Weights of a small transformer language model: learned positions.
Each number is 128 + 32 x the weight over its row's rms, rounded and kept within 0 to 255. Layers, rows and columns count from 0. The size above them is the row's rms in percent of the matrix's.

# layer 8 MLP down (transposed), 1024x512, rms 0.132, rows 749-757, columns 384-511
size [111 102 101 108  97  99  97 104 101]
[[ 97  94 147  83 131 162 147  80 124  97 108 116  95  94 153 137 186  88 173 122 231 131  80 118 168 136 115 132 121 107 142  85  67 100 131 158 115 113 160 162 162 114 149 125 124 139 145 192 161 109 174 142 186 173 112 137 100 122 188 135 135 100 137 136 107  72 221 135 162 130 132 191 116 129 122 118 167 151  81 178 105 131  98 132 109  87 116 106 107  62 105 119 142 162 148  84 145  62 151  98 116  74 147 104  86 105  99 133 171 132  92 130 100  92  92 116 155 122 175 133 142 129 118 156 163 148  81  79]
 [121 125 175  98 151 184  63 121 155  72 112 135 140  99 177 127 128  60 119 122 179  71 105 119 130 120 149  86 121 156 129 175 183 134 155 141 133  92 146 168 132 180 152 126 119 105 132 162 145  85 148 121  49 125 172 127 128  90 120 126 170 113 192 139 140 134 177 165 173  80 158 180 141  93 114 192 125 102  95  88  73 133 112  90 138 144 129 106 148  87 142 125 165 170 163 180  79  84 102  89 132 165  92 178  91 170  94 108 167 114  97 126 148 132 118 135 160  46 154 128  76 154 165 100 101 110 132 149]
 [125 160 126 110 170 139 145 161 145 161 173 153 105 122 143  91 121  82 136  98 133 113 125 103 116 155  98  77 147 201 134 161  91 121 141 123 143 132 120 141 207 128  85 193  79 130  96 158 203  75  40 111 134 119  86  62 201 101 124 163 170 124  58 126 114 125  84  77 101 120 107 124 114  79 118  56 165 107 125 138 120  94 162 145 117 162 141 150 140  96 115 107 139  64 119 133 106 131 156 127 137 120 189 144 112 139 136 158  87 180 138  38 112 142 172 158 113 154 121 168 103 144 185 143  61 153 100  96]
 [101 134 145 118 149 149  93 119 143 124 128 107 162 137 155  94 163 133 101 121 143 134 102 101 123 125 109 180 138 110  93 163 136 105 157 139 132 155 173 126 115  91 158 164 128 109 107 154 168 110 111 155 158 172  50 148 134 139 140 131 141 171 129  76 131 184 124 155  97  80 140 156 163 144  95 159 107 138 136  80  56 168 109  96 115 127 136 133 120 101 141  48 148 147 129 106 149 164 142 157  61 130 183 168 156  92  87 105 153 122 124 138  41 131 139 110 153 112  85 165  84  39 138  89 137 131  67 102]
 [156 120 150 133 141  86  94 137 144 123 148 134 159 141 174 158 154 162 124 107 127 103  88 149 126 170 161  87 160 123 145 143 156  93 139 178 128 133 142 167 152 109  96 105  97 142 132 175 121 154  88 121 108 154 110 107 111 135 151 124 119 202 146 175  88 184 113 114 111 171 131 123 134 149 114 144  92 152 101 177 193 148  57 128 111 147 139 128  45 134  97 135 150 122 114 164 110 105 170 188 184 112 134 155 139 128 113 154 149 113 106 116 147 160  87 163 193  81 177 145 121 193 173 172 182 114 107 136]
 [105  90  71 135 163 157  60  87 165 153  80 149 139 150 205 115 170 215 158 108  79 117  82 123 111 140 121 158 119 128 149 126 115 104 110 124 147  94 155 127 117 132 139 140 160 152 119 105 105 103 110 114  89  97 112 168 124 160 169  89 133 150 174 145 153 131 105 110 187 153 168 143 176  85 133 162 167 117 154 151 168  90 141 136 116  96 141 113 132 102  91 112 152 133 119 133 162 163 146 171 168  92  92 105 119 102 140 113 151 137 169 155 158 114 148 107  69 136 196 130 181 102  86  96 143 140 165 157]
 [125 135 150 110 136 133 171 171 141 164 143 102 124 155 142 130 114 158  94 136 151 128 186 137 146  36 119 158 107 155  56  82 117  99 165 126 173 112  98 127 155 139 149 138 116 111 117 122 141  77 128  92 140 129 157 137  90 146 177 144 126  54  86 140 134 101 106 124 102 148  61 105 122 129  63 116 165 144 102 139 105 194 137 146 110 118 136 207 139  81 103 173 175 121  98  59 103 160  98 175 126 152  97 181  93 175  67  62 106 152 117 196 102  95  91 147 116 140 159 159  81 162 139 149 100 144 147  59]
 [190 151 194 109 189 110 131 151 130 141 152 168 160 146 144 135 135  52 164 130 141  97 168 122 114 127 114 191 148 139 164 163  98  57 136 109 123 170 126 146 143  68 129  98 143 121 139 143 124 137  98  94  98 141 141 104 117 164 126 144 120 196 102 150 143 191 110 113  96  77 135  66 171 155 109 112 105 159 165 140 191 136 119 110 129 150 127 122 148  95 137  81 123 126 135 180 102 115 148 170  71  79 100 143 101 117 137 138 150 164 124  86 200 125 138 183 189 108 163 150 187  79 102  98  92 150 126 123]
 [ 78 203 134 108 175 160  90  96  84 135  96 132 137  70 160 149 140 172 155 133 118  98  64  82 113 149 148 150 157 123 192 119 120 120 146 102 103 124 161 145 162 128 104 128 128 131 127 174  85 189 112 149 197 181 205 148  83 146 127 178 153 127 171 115 174  67 126 139  61 212 116 145  99  93 178 145 140 145  71 140 157  91 149 144 172  82 133 145 122 171 124 224  99  98 160 184 149 109 106 168 145 140 173  91 104 136  60 171 136 142 140 148 101 106 139  94 143  80 116 127 143  97  77  94 106 134  69  60]]
# layer 8 MLP gate, 1024x512, rms 0.13, rows 750-757, columns 384-511
size [100 101 102 104  96  98 106 100]
[[126 149 134 158 159 175 102 149 145 141 150  80 151 123 119  85  97  89 145  61 171  73  91 160 148 114  93 109 104 173  83  83 140 105 101 146 116 172 237 145 149 127 140 106  89 115 112 157 104  64 122 116  90 105 143 136 137  88 152  99  94 122 151 112 144 170  89 178 155 177 126 133 130 126 173 148 150 140 169  95  89 101 117 131 112 141 128  94  98  78  98 124  94 102 130  86  59 116 139 146 130 141  53 138 163 102 133 160 123 121  89 172 171 118 129  75 108  28 154 134  93 109 118 109  88  44 129 114]
 [189 140 159 140 170 178 155 140 122 119 153 140 138 140 110 183 146  90 138 163 178 107 137 110 111 151 126 139 168 121 111 126 124 148 155 104 129 102 125 142  74  74 102 119 132  82 170  85 120 172  57  88 190 143 161 141 182 194  90 110 144 124 205 146 116 132 133  95 135 137 105  64 147 108 155  90 106 113 157  84 101 183 137 161 117 100 155 153 130 116 140 132 147 101 130  80 146 117 112  95 140  95 131 181 125 121  99 186 144 114 135 158  91 141 109  49 136  72 107 118 163 146 137 157 189 144 102 154]
 [121 119  97 118 185 120 111  59 100 101 205 165 108 109 140 129 112 168 111 126 123  93 182 168 174  99  96 118 134 136 127 151 161  99  76 123 151 205 129 181 131 100 169  69 137 126  87  81 138  92  57 138 150 122 121 108 151  87  82 116  86 115 139 118 146  66 143 101 104 132 145 118 127  99 153 131 167 166  96 134 107 113 113 169 139 142 167 122 146 168 134 121 157 128  91  96 145 110 185  95  85 109 123 164  96 118 106  94 140 101 120  96 138 153 117 169 147 150 149 178 161  65 163 155 182 124 152 101]
 [121 161 103 110 138 172 119 115 111 101  84 133 144 127 135 165 125  79 167 125 120 149 117 184 131  33 146 232 103 155 213 126 120 156 144 106 169 133 131 134  88 178 109 130 100 110  87  67 146 109 162 144 142  39 136 156 108  97  83 126 105 115 170 103 169 128 132 166  89 158  69 208 133 113 113 218 135  61  86 159 127  88  92  73 157 101 110 126 156 192 151 164 172 122 164 146  61 100 112 151 167  78 122  72 159 137 104 100  80 130 147 131 157  94 148  96 132 136 130 104 137 151 156  84  55 166 185 135]
 [143 172  90 150 182  90 119 121 156  72 152 139 140 154  81  70 127 198 140  99 167 130  74  99 156 130 131 137 155 174  92  73  99 164 104  96 158 110 145 139 139 124 121  91 137 123  96 163 126 107  74  76 105 164 112  88  44 112 175 178 154 168 202 135 144 123 150 183 149  89 130 114 142 136 103 105 156 132 122  94 181 113 226 149 128 148 136  72 124 116 101 153 129 119 102  96 128 131  77 135 173 190 123 148 160  73 132 144  20 152  94 116 160  62 140 145 146 145 115 134  91  85 104 110 133  92 122 148]
 [137 118 132 134  99  59 153 156 152 123 132 152 133 174 118 156  63 133 144 181 170  78 121 195 171 114 125 135 192 176  67 108 178 117 142 150 134 111 106 144 125 144 157 174 140 162 109 175 208 184 135 158 135 107 120 125 130 167  77 107  96 126  78 182 111 109 141 102 130 136 127 122  74 150 157 106 117 136 176  95 153 131 156 136 195 124 114 161 153 202 179 118 172  83 127 121 143 117 139  67 187  69  85 173 134 144 178 189 114 150 115 115  97 135  90  95 124 100 123 143 146 127 145 150 164  72 150 125]
 [ 71 155 151 142 110 127 197 141  60  20 121 149  75 146 129 122 142 152  75 109 150 138  69  99 163 179  96 121  95  79 160  84 200 171 125 119  87 102 136 110 122 120 182  93 126 101 131 131 139  86 149 115 120 118 147 128 109 112  72 137 154 146  99 166 118 157 169 123 125 167  96 123 127 113 128 167 185  95 118 107 137 143 106 104  78 169 130 110  92 124 183 131 116 127  96 150 142 139  96  50 124 151  89  91 111 125 142 100 149 135  78 156  96 107 115  87 134 175 118 152 146 127 154 103 176 135 131 148]
 [166  74 164 151 155 117  82 158 139 148  83 185 150 141 178 157 107 189 162 132 156 173 173  92  40 103 227 144  61 125 100 129 185 167  79 128 121 181 187 133  85 123  94 166 176 204 155 137 140 152 136 175 110 114 121 149 176  72 196 145 140 156 116 185 108 156  89  49 158 121  78 136 137 155 160 137 102 130 152  53 130 156  96 119 127 142 111 154  91 103  87 143 109 143 138 150 144 142 113 131 124  78 164 144 123 193 170 147 166 172 108 141  80 119 146 122  72 128 104 139 109 121 118 163 115 128  76  99]]
# layer 8 MLP up, 1024x512, rms 0.14, rows 750-757, columns 384-511
size [101 102 107 101  95  97 103  99]
[[ 52 131 168 119  80 143 120 116 137 106 144  97 123 140 112 113 156 157 114 143 155  90 120 111  65  98 131 175  90 156  75 107 125 144 109  79 118 103 146 121 116 180 174 153 111 143 118 186  81 144 141 103 131 158 114 141 118  77 119 148 181  83  94  91 174 131 139 141 199  77 152 114 105 112 123 142  56 125 120 173 144 109 152  95 178 105 142  56 157 153 120 134 104 172 145 176 160 112 148 104 117 136  83 141 122 152  90 104  83 130 104  54 116 115 117  97  97  86 153 143  83 150 127  97  84 133 174 139]
 [122 109  99  74 106 131 162 175  79  96 124 157 123 112 133  90 107 104 126 111  79 156  94 129 113 160 106 154 167 173 166 104 133  93 130  98  91 124 151 139 118 148 126 121 115 114 142 131  82 157 100 150 141  49 147 118 132 169 132 125 136  85 178  97 127 148 124  93 125 158 136 191 115  86  77 106  65 143 102 144 195 143 154 129 166 117 176  88 171 119 140 124 114 115 126 152 150 202 181 147 157 140 115 173 142 154 141 174  99 123 112 138 140  92 220 130 128 155 133 177 173 122 106 129 187 175 169 134]
 [105 153 142 169 179  96  89 113 118 135 117 116 177  74 125 122 149 178 105  80 101 156 133 160  83 156 168 157 116 129  67 101 151 116 152 175 162 161 137 143  82  94 118  53 156 144  75 159 168 103 150 107 148 130 156 117  91 171 142  88 209 163 147 140 115 159 123 109 122 105 135 108 171  92 115 114 118 166  89 103 136  96 159  82 159 123  99 120 161 116  97 119  73 135 168 116 104  67 151 123 119 100 147  90 166  95 179 169 115 123 121  52 139  99 132 136 171 125 103  95 140  98 103 119 163 114 116 135]
 [132 103 140 202 114  90 106 137 155 121 120 105 105 149 138  94 107 140  94 133 172  91 134  90  88 141 109 135 155 117 161 144 121 121 104 142 123 188 179 133 124 123 105 122  84 107 127 154 108  62 100 134 136 121 136 125  91  87  96  86 131 179 123 193 167 169 113  97 151 154 135 160 131 144 132 188 132 119 116 165 148 108 124 168 162 149 137 152  78  86 141 169 131 123 105 133 112 169 105 110  99  86 118 131  88 120 135 127  84  93 116 114 135 143 111 162  83  95 205  68  84 194 118 152 150 135  69 150]
 [148 118  95  83 149 133 180 155 187 134 143  68 113 157 139 145 106 126 125 190 115 161 147  68 173 154 118 110 120 139 132 148  93 180 136 150  65 121  88 119  82 117 146 133 106 134 121 135 134 140  65 107 117 107 138  95 102 157 148 118 170 113 137 127 104 169 121  96 127 126 139 149 117 148 164 136 168  66 118 111 122 106 134 141 121 155  88 103 102  92 167 135  83 147  56 197 123 118 156 143 133 167 118 128 105 177 148 114  95 115 145 107 134 144 150 113 126  16 133 129 135 117  75 112 125 147  89 116]
 [138  72 120 161 176 154 129 107 161 158  98  84 145 138 196 118  77 133 131  95 109 138 156 125 120 119 126  99 139 175 126 111 127 142 127 157 125  89 165 159 145 173 203 104 108 171 128 100  72 136 186  67 145 147 139 147 126 162 110 141 163 162 176 153 190 158 124 142 136 128 128 184 126 150 163 118 130 141 105 147 121 130  66 119  92 112 100 124 101 109  89 168 153 122 135  79 134 137 170 123  91 189 207 102  62  68 166  79  24 140  64 119 112 136  86 165 135 147  96 163 107 117 110 112  68 120 121 173]
 [201 120 139 160 103 118 114  90 144 147 160 117 189 112 151 118  50 121  94 174 137  82 149 119 101  75 141 157 107 168 135 157  74  66 100 132 179 145 121 222 163 135 140 149 135  83 128 156 131 105 112 114  75  57 116 125 178 142 118 128 136 152 152 112 130 140 123  97 131 119 138 123 115 176 136 118 144 138 103 139 146 140 140 116  97 135 105 126 147 122  97 108 141  74 174 152 122 140 147 116 130  48 105 107 142 156 123 107 118 125 148 108 139 147 136 147 145  82 126 115 112 126 126 106 107 189 133 149]
 [186 131 153 103 154 153  88 112  89  72 133 142 153 180 149 152 167  95 119 127 118  58 181 148 180 124 125 183 142 194 142 116 117 149  87 102 116 140  88 106 154 134  65 180 129 121 138 164 152 135 171 136 110  98 121 116 165 152 166 136  96 172 150 159 146  68  95  90 137  74  96 142 167 107 126 157  99 138  80 153 133 122 159 205 147 131 118 136 167 138 126 113 118 153 141 108  98 103  65 149  86 172 172  91 132 144 155 142 164 136 163 119 154 215 175 145 166  99 118 130 173 186 134  71  91 116 155 125]]